config.toml
n_layer = 8
d_model = 96
n_head = 3
n_kv_head = 1
head_dim = 32
d_mlp = 192
vocab_size = 2048
activation = "swiglu"
norm = "rmsnorm"
norm_place = "pre"
norm_eps = 1e-05
positions = "rope"
rope_base = 8000.0
rope_fraction = 1.0
qk_norm = true
attn_scale = 0.177
bias = "none"
tie_embeddings = false
parallel_block = true
extras = ["capped logits"]
init = "uniform"
init_std_qkv = 0.0498
init_std_o = 0.0
init_std_up = 0.0498
init_std_down = 0.0
optimizer = "adam_atan2"
lr = 0.00267
beta1 = 0.9
beta2 = 0.98
weight_decay = 0.11
lr_head = 0.0112
grad_clip = 1.0
warmup_steps = 573
schedule = "wsd"
decay_fraction = 0.931
decay_shape = "linear"
final_lr_fraction = 0.05
batch_tokens = [8192, 16384, 32768, 65536]
seq_len = 2048
doc_mask = true
train_tokens = 101400000
steps = 4237
dataset = "wikipedia_en"
Each number is 128 + 24 x the weight over its row's rms, rounded and kept within 0 to 255. Layers, rows and columns count from 0. Numbers have three digits each. The size before them is the row's rms in percent of the matrix's.

# layer 5 MLP down, 96x192, rms 0.122, rows 0-95, columns 64-127
095:169128134092103102157129100104126130106130179141125127138139140121116113130145122149135106113176119100142152142144108170132117116131172156145115152133131113142126154105148108158109107144052107
087:093159169100107062136094095158119143147125102112136122114105118160140117183129122143110103189144091130140189180120106127121087116122134108131125168129143116133121102098085181105134125124119118
079:165141126155157098111136092084121182136130098113161118103140133081069126128125112095075103101147156127142133130125120150135082116132167177075113113149146094141157149150148089147126106107141095
091:093120167122126122127143178145128080110164131093139132154129119119165121101134170086146117142115121151064100078078091114153110142124125147146139139150101117124130176168161122166121097155150165
095:107160131120111154126154151108118118058100127119165121152130145168157137140138170123131142129114141152120103116129148107110153167133122173147124112151164115131108125143139145150166139143091152
091:088154066101175094150084129132072140153152152108154116152137112137130105093133130112105103143091094146147126106108134190111112148119142154112091069123075112144122126111115150112100108125137136
106:119130103107124138148107122097136167096123108086159160096144106139086108127156128111106098121155129113092140156142140125125122116204142160107134113155158081117111105141109139103137119128087115
108:137162131161172108083140125133125098078138122142172138145150103107137139132077147115107139165144073080149137159077102149119133113120111140110109090130159149129165116097152116129125095139152123
100:106191148123169131148146125146093139155124120098142149134085111107101118120109138172117137159121128096157080120158149123125100098142130131097149153140176107145139106099139129128142133134104128
103:094140106164092127142134124119121088125137122110143141093163128157113093110149155081091090109101110132134148118138137095165169129155121115099116135145075133164113151167127115148153122160096127
085:108120160120088121164142105097140116092129146133148133148103119114121135146104102152124157129148156104114163152120100141181134137154141101167113114117143160160195112121153117184144144143119096
077:106127108094095178137117094141130129140146148064152116137081115133125097119117118111128154151132130109157105101119201157151108094117113108127137119146104104139087117090133117150146092168121111
095:102084131121109112102088090119175135141142118107130183145142102125141120151150136113098143128104116145133138109128171119106112134131113136152155131164087107162120197153137116075065137096111152
152:111099127150117109115109167153089121159154144137076144082129145109149129164134149137131114112125140126133131134106134145137088112178108113129160095159119096165130158129126094086171145151118141
087:124088113147104130126104147139113159139173111121088147136107148179124146115153137162147092103132157159110136119120155108098105107164127108205131134130086164111104129124111076086106144145104134
086:114129158118111114144144123160188067145139092154138098132120080123102112115108110149141154121093151087098160157106105105175126114101092143111100102125131136137101115113131156148149146154184092
115:110106105124179122127086129152112102138102160152133074130104160144123140087150138075154107119165150107083096091130141138142098157103102146112128168111121122124136155111157149138158117134101145
110:126142138144113106133154134109118127162111130129098139147141135116065119132096133121092116116138104089112122105141122131131085156164176132131156144141161119142152120165187163153131098143164089
102:088117095154116157110117171140119140134131159120129146113172109133140120152126136169142104152145085107129142119135142161123103103148112101159127081143116129105137101125108106086139163147125094
092:141101146112155141099118132123159169110113158111141121122096160132124136158146148085121115112157114097174165142129145080121130103131126088154122171142129113125112166103123085062109168139052104
105:156175113125131138134128123152155088168127131151090136141153127111141127134103114143092111131062101175127127151124090153133163132152147141111143145094095148123173158189147128074130112109177126
087:112088153086131117175129116159191095085124137129094166121115096131156138158107143157124099134115118100080148140163129131152137154098152088115158102146119127138159128132149136123106094130123113
074:130127141148086123120143092074150150144120134155120118086121105178155124108137152087127135104135089076116130146180156128110151159118109075118138120129109173084095136151165123137103089173121152
094:110096144116129155106130121138152108140147136129086135096124088138125088098110149129159097155129137142111145148155173108187129161107132094127108129140119108145175108112094150109117134147126095
105:154149132139161080154111126096133093122098157119142167164146112094094136095071097125101126089102119121125156113098107147141126101116101162122123122139132142097106126108157113145109108166133137
081:153140111120102138100094144160113053119141123124133139155153103142105134183115126114092079126140105124077127152121126121121147126126162160181111129130079136160133129097107121161113152133096125
089:134155133127128149152127132118095139164179145128116161113118127146100131142109140141055121088124091121128097128143125148123102120176111074150161134115143157081112162107115096082104132097109175
081:154132102161142111158143116086091139111112119101087146132142156101120141157104145153116132147119124164129130125115139124142117126162111093106134168134129148148088133156092137146063117113172155
084:113146129089128087173148178122095166113122129124148124108135109171163140099134140098144162089123113125130128153154129086140165119112116145150121148136130138116161173132129118127171110100089161
079:142165109124114125151156126148182145147095100101132170146122125142209107147159169142097139136126072148129136118121135061112142151132110091123128119115126104139140135164132135104160119043070141
099:134139156101159089138125139106150134112074116112135171114160107109156130162131092148111136151121102131092151161121128122155167146170129139174100139139111104131137151155160122103135136082155120
096:130106114125118114141144127132129136125121148145066127149101110130156142123121134110133122089164170148106097137171162121102173154110089122108145145136088094117110148111088110057156171132132147
084:147094092137120141111109139103171140173122103106143141161125123126137145155101111130132137137113129142118098087122137145179107137164129127165174102134177161115125106136130150134108106094150159
080:140119136145099171137141154132120123138117095110139162122104098141167136159109159121154148104134109082173134113113118077123095103141165115163155152136118139122135126173102101141132122116132147
096:135159113123151086109116108157101154133127101113116162108136087175117149136108105096155156101150136151122145141179158123098165153142125178147137146115127137088132099141084160141140132125113090
088:157173153107165134153161118132132167135113145107119151159106146105122135142146112092091131121153126121133152130121103159105154114177144123130113115109128104105183111114159110096148154069128161
101:106185154076108107107142120138103124108087112114140146148111098134141103116125139144096176135105078133159126188124128106088123110104101131151159122127101125149119108070153128130095149135102142
100:149125152163106100144157135096143101114158123135170178114145098154121096126093102128154133175123121181167133126129122157165099086122146163152139109140146102156147122102114102128121128144152125
071:139122092115142132114103118108115142147135106107112159164144112134162162125130136139110127103124134173141114102114160080124129165136114139150158142141110180130099151167111093165111149125110097
096:113106126077122134112154100138155106117088120106113135162121104140165103115105126162126156137112097143119126141152135124102129133093111129086184135133124123098132092103103128115121120122098069
100:093138135184138148142096138180056119134131113109107156133139084128118145112140137122139115084183156144181149099094096130078091139151146128153142169138090119149129168157111145150111128098154142
096:112139136150123113122186141123117146136151081117134116125148145094163101135135047139110175161114137119163104139130105134117126123135141178109104116139128081145078141116148133122142084102132130
121:138139143132094140123120091162161096087062123145107091103157124150139123130111114082133171119120098125144156133195142138126174161089135107095112149082115143105129145131093150134170142118119093
097:139126104117115030148173121094116136094102165138104118160089130159152117119095126136150111122160125140093124149134154128101135179140081137137146131110130133143105105133099155136109119133144108
092:132123107103146113105147130125116158113118084119106110072104139104109130120167136179138099123138136090110143132125098108125111098123087101134116098094166106158100140120149112100094166152120135
090:132120103151134149098107164148156128131136151134188145127123135154129137116080151125117095151104103117114138124151147155130163132161122151104111136128134143105129097103083147091117141150093126
084:113143113123113189135110125129106132159103116101169098091144092117137122106141153146103157136161117112121106121148129102097139117137136095075105076171146150098132124117161120123107125110140137
095:101117124094162141109116126153152086111133107076141111130098141111126133133126108114090100165130174144089138116128121158174125134153110173100169097140134111145141147125117153110100148131152114
091:114127134150110151115142105159119109142170155130143143115115100106123089139135113144128113175108108146104136106110151095142164109095138170106117106152107148175115167144121094104126107123113121
094:076153093124110152148130124116123106132154142118137134163122086088139158134169150138144129099130137089134111128152111152093135133118103121154117097142108149109099138132156106151126094163120148
089:132088157142166124125119107081099138160103098135108159122137086165154153068128133101088130076122115093159141146107174107132148172111103097116106140127105143087098151083127128123128129102121165
214:106140148118116099167112119131150127120103147160124085111162106143108105133113100114139175148141103129130163150173126156115170177117137119123120124077117167108149121117131166131148132111131130
093:179128127098107131113126094134117089104108167183125107173142126178140132118114121158134138145162060114124165162122117164148160139091150105127085146093121133117176104140105166143156149158114095
109:079111117154106094128157147147164102164114143153132132113171124137123115098122096127151087106121156169116143106120135087102113133172062133109169134144101104142133134150174130074110145143121175
100:092114078088166120157105148152112127108118178106138120139119088101174139098131138171146136112136116142134121115112120156126071122157159130139135109125128093124152177136128126108125105120125132
103:083098099168134147137132167095122144119133092110157151147106073114080113096153147148157103140119126129117101134128105144124131101137113087165138120106127131094129088132144160093101089143100136
104:166132090144154120142130123124120111152146133135112165159109156133152170155130098159128131183121133137078146079148143127135168133153159153122148090122160121186136165174143112135146113131121101
108:140080113112097119106104132149150135133105151134102114161168135150115114124106121138162152153089139097119148119123151095126104138098129126135128118150097103112113145139097143160150130136103106
089:140111120162088134130163119133108156125130139103124139089125110137108105169149142120169101119155151145116157147115125096113130116103128134117135127131119119142177082187156115117118116142125118
089:114093157138185099143133152149164118119137159107116118081132125089139126165124126143133133135166135104151114155175182101121113151142113109078074129121155101132150164112114145121174121131124111
089:141162122117076101122120154095095159066106133110159168126117104133147121155143106135095117107169090139152107172146144098133142134143110094169146178176118121125121149117151102132131156131136137
071:187127102100161143108131140139139164176137117170121145146104140121116157141113119109125156102180159155164126127104136114143116083132146118123161137166148110111124096137078097143150172107132136
087:098098153100141168135125160118109136167135161078120110110115080110166103120106098119138161116119157153135122147143130071114151107109096187115166137164143118109105123159093148121130091124160164
105:149147143129137166156170125100140140116095108152103157146182115105114120141178119136132100131130140102144148118129057113132150144096151106132178128124130146106131085147162150132133180125141129
074:173173136148132105158135085113080137122153133149096142151119165168139159144117108092115106126121129180119146089126103151139121142113133121128130127094121150153117138108106139135138151109120103
098:156146141148130119097113127140097136101138119153149113099087148074108112128143095077102114128135118140137157165105086143099153106092082191178101162103125121132096129092125142111155163152131160
107:100093099154101123117153139152155139187110098136129124092156120082137103127125103118189115121079169122162096160113131105115140107135136107121140155120126078117164098116165136164140093156097118
099:128118109143125108114141126125099116131093175118125080125105125130149173134086120110158108134110141142104143108169125149133139145159142140105202096123138144121167097129150166148131128147114133
103:166132165121167133127151165103132129131168140172118094124098152120067120152138101150092124067141130111133083127155151136097138116149133117149109140155123072075142137097135106098164127110129129
090:158110113164090124173105098100114120143133106108129123119110135143119143130114144129121108118089103149136118133121135176142133156142163135102115140086116127130104127127102142153165087109125130
133:096080109119116131095113193156124089102148099174123101128118099125140139093161100120163129110144144089100100164122141126077125115130141146139109129116121131094136119107105118123122141171133104
197:114126135120130145113170097090158156143144112083168167125132159121147062117110121140080123133128114138165137156112136131181146119170101110106121119101111139132122144137133120123104092092132135
099:122141158147099144132137101104130094095072102124125119134148119160128133088092147175068146115096069119101106130161131134121148161108099133072155159137138155096129102163142154150164148130148130
090:155130075112074103118097133118136119120113128145138084104151114140108117118110133156106106128163094178167130158150137128130127154131131162130143142122133167116176125150103137120140161118114094
093:149133120152129137129110103126136115123092117163134156150160112143140126104123143124074148107131109112148151160151149135128180127126140135081125150121134183114125144114134110104105140139144162
096:153118156137132141096147117133108132158142153123138132132135124072110101123124106148128095134113157126094144125097134114097132083120122174100122097134162147126110129166131129153113115131155103
089:124121142166097117112117097105138161122113144124120114134113169145114118059137161082112154078098131154139107136107138180153102162112148139070141119125134113123106143161125166130108123129151116
131:145141143173126097153136101103077090145109111123140126092108176106141144134108077162125131137147077147127162134135107146093139138145077138135152162089147136110162119155132121145150132166132108
092:114146133119093126124111126164122081130107117126130066137139093118185164134113086132138141114105129139159155152106136101149142134092121133134120135134111161152101115113140135118139165160165115
099:136116113119111115098172163113135156081142177132118150158110148136140127152161112108129102148118146163097154140110120108133124106121126134185135099160145097112119112102161124079101139103095131
103:142152141099136130114122137133123135144128132128156106128147133105126149131162144143098121136138139136138109122136121113146134146148149125072069152184156161093153189127108143103130144114164078
128:137139111130143115101091134103106120125090141168117058134120119164130125117106143129123161104117129153125116155183160132122148153111140156108113151130097119106106107109112154136155184126111073
109:107106146146122129113139145124114151117134124153062157131166137120096117142191121109188110142088133163103102125144120106128157109136119088129150117154105092131123121110143130127128150167100144
092:126137122130140141184142163164153114099128123096132130152107087109124122110113128120165114149144125140083098141096120124203124109120113105138111162122090112160164078150125154148139112121142170
075:102119109152133137145136121128156086124142089104177122156120125123156112126109160131068114131126128150079105141130144122144109123122114117115148104135110139127114130139145142142140061159133168
106:116161162148142126159146107126120136122148094090136111045125129120089158118120125166128165152143117126153136144118168120109149147161120109139128098103140124144131168133125136112131141153124113
088:125146135165118129105155131132083145139118126124134163102115146121102087150115158105100124133156146130167147154146098108112146133156085159119108167111126131153097145101113156153112155110116142
086:147125185140097136172111170135167128129121139145136169122172140136076097087143175150109110119112119151128131119118136097134144125114122137111117134160140120144116138091133132114137142090143134
106:165171094113113087136177165159118127136108169130113096146146120174130136123149158101152078109145162133111139080149129107143149110134127137100072119142192156114147157119147105155120125101090139
077:148084093114155143136097096093159113114132097095108103141123154112151143169143116145088120150110146141117114126121128125147109133163152123132102114136116122155111156098097120103145139113118107
113:078151100081142139147124145169163092065121121089134128137134121136123117123148190127135135112156139134106130134134097113113105147136143134126120077104133098175121146126144144117072132132091112
081:081097108137142153145147140187120116097100175127160133109129104127118090174121163132132109104100119109118137149125128087149134098105110094105092130139101116142118112092110137091126120124132164
097:097119149118151129144105169093161145120158114140071100117158155144085114125146121127100127086126143113149129164133087152114158144139135125132100117135104108137115143117101149111150150125160120
072:134118150120144131120159117158093116100132118138143152126108100152149115151150141108146124131151085103156193160132098150116121128096153130129073091096117109129137125108124128114119085108107146
126:102124154134097109103063097116100137148100132110111119126103142136134139139105110129116148106134123066118155120143127160104130170096060124134116131077122119122132149138144167173138139118098133
084:143148132136117152119162179161116113138141143135110126099153134122121138149165089152132123149118107126106128103113105133159117105148154110147114157107144089129141123137125144105138187104102171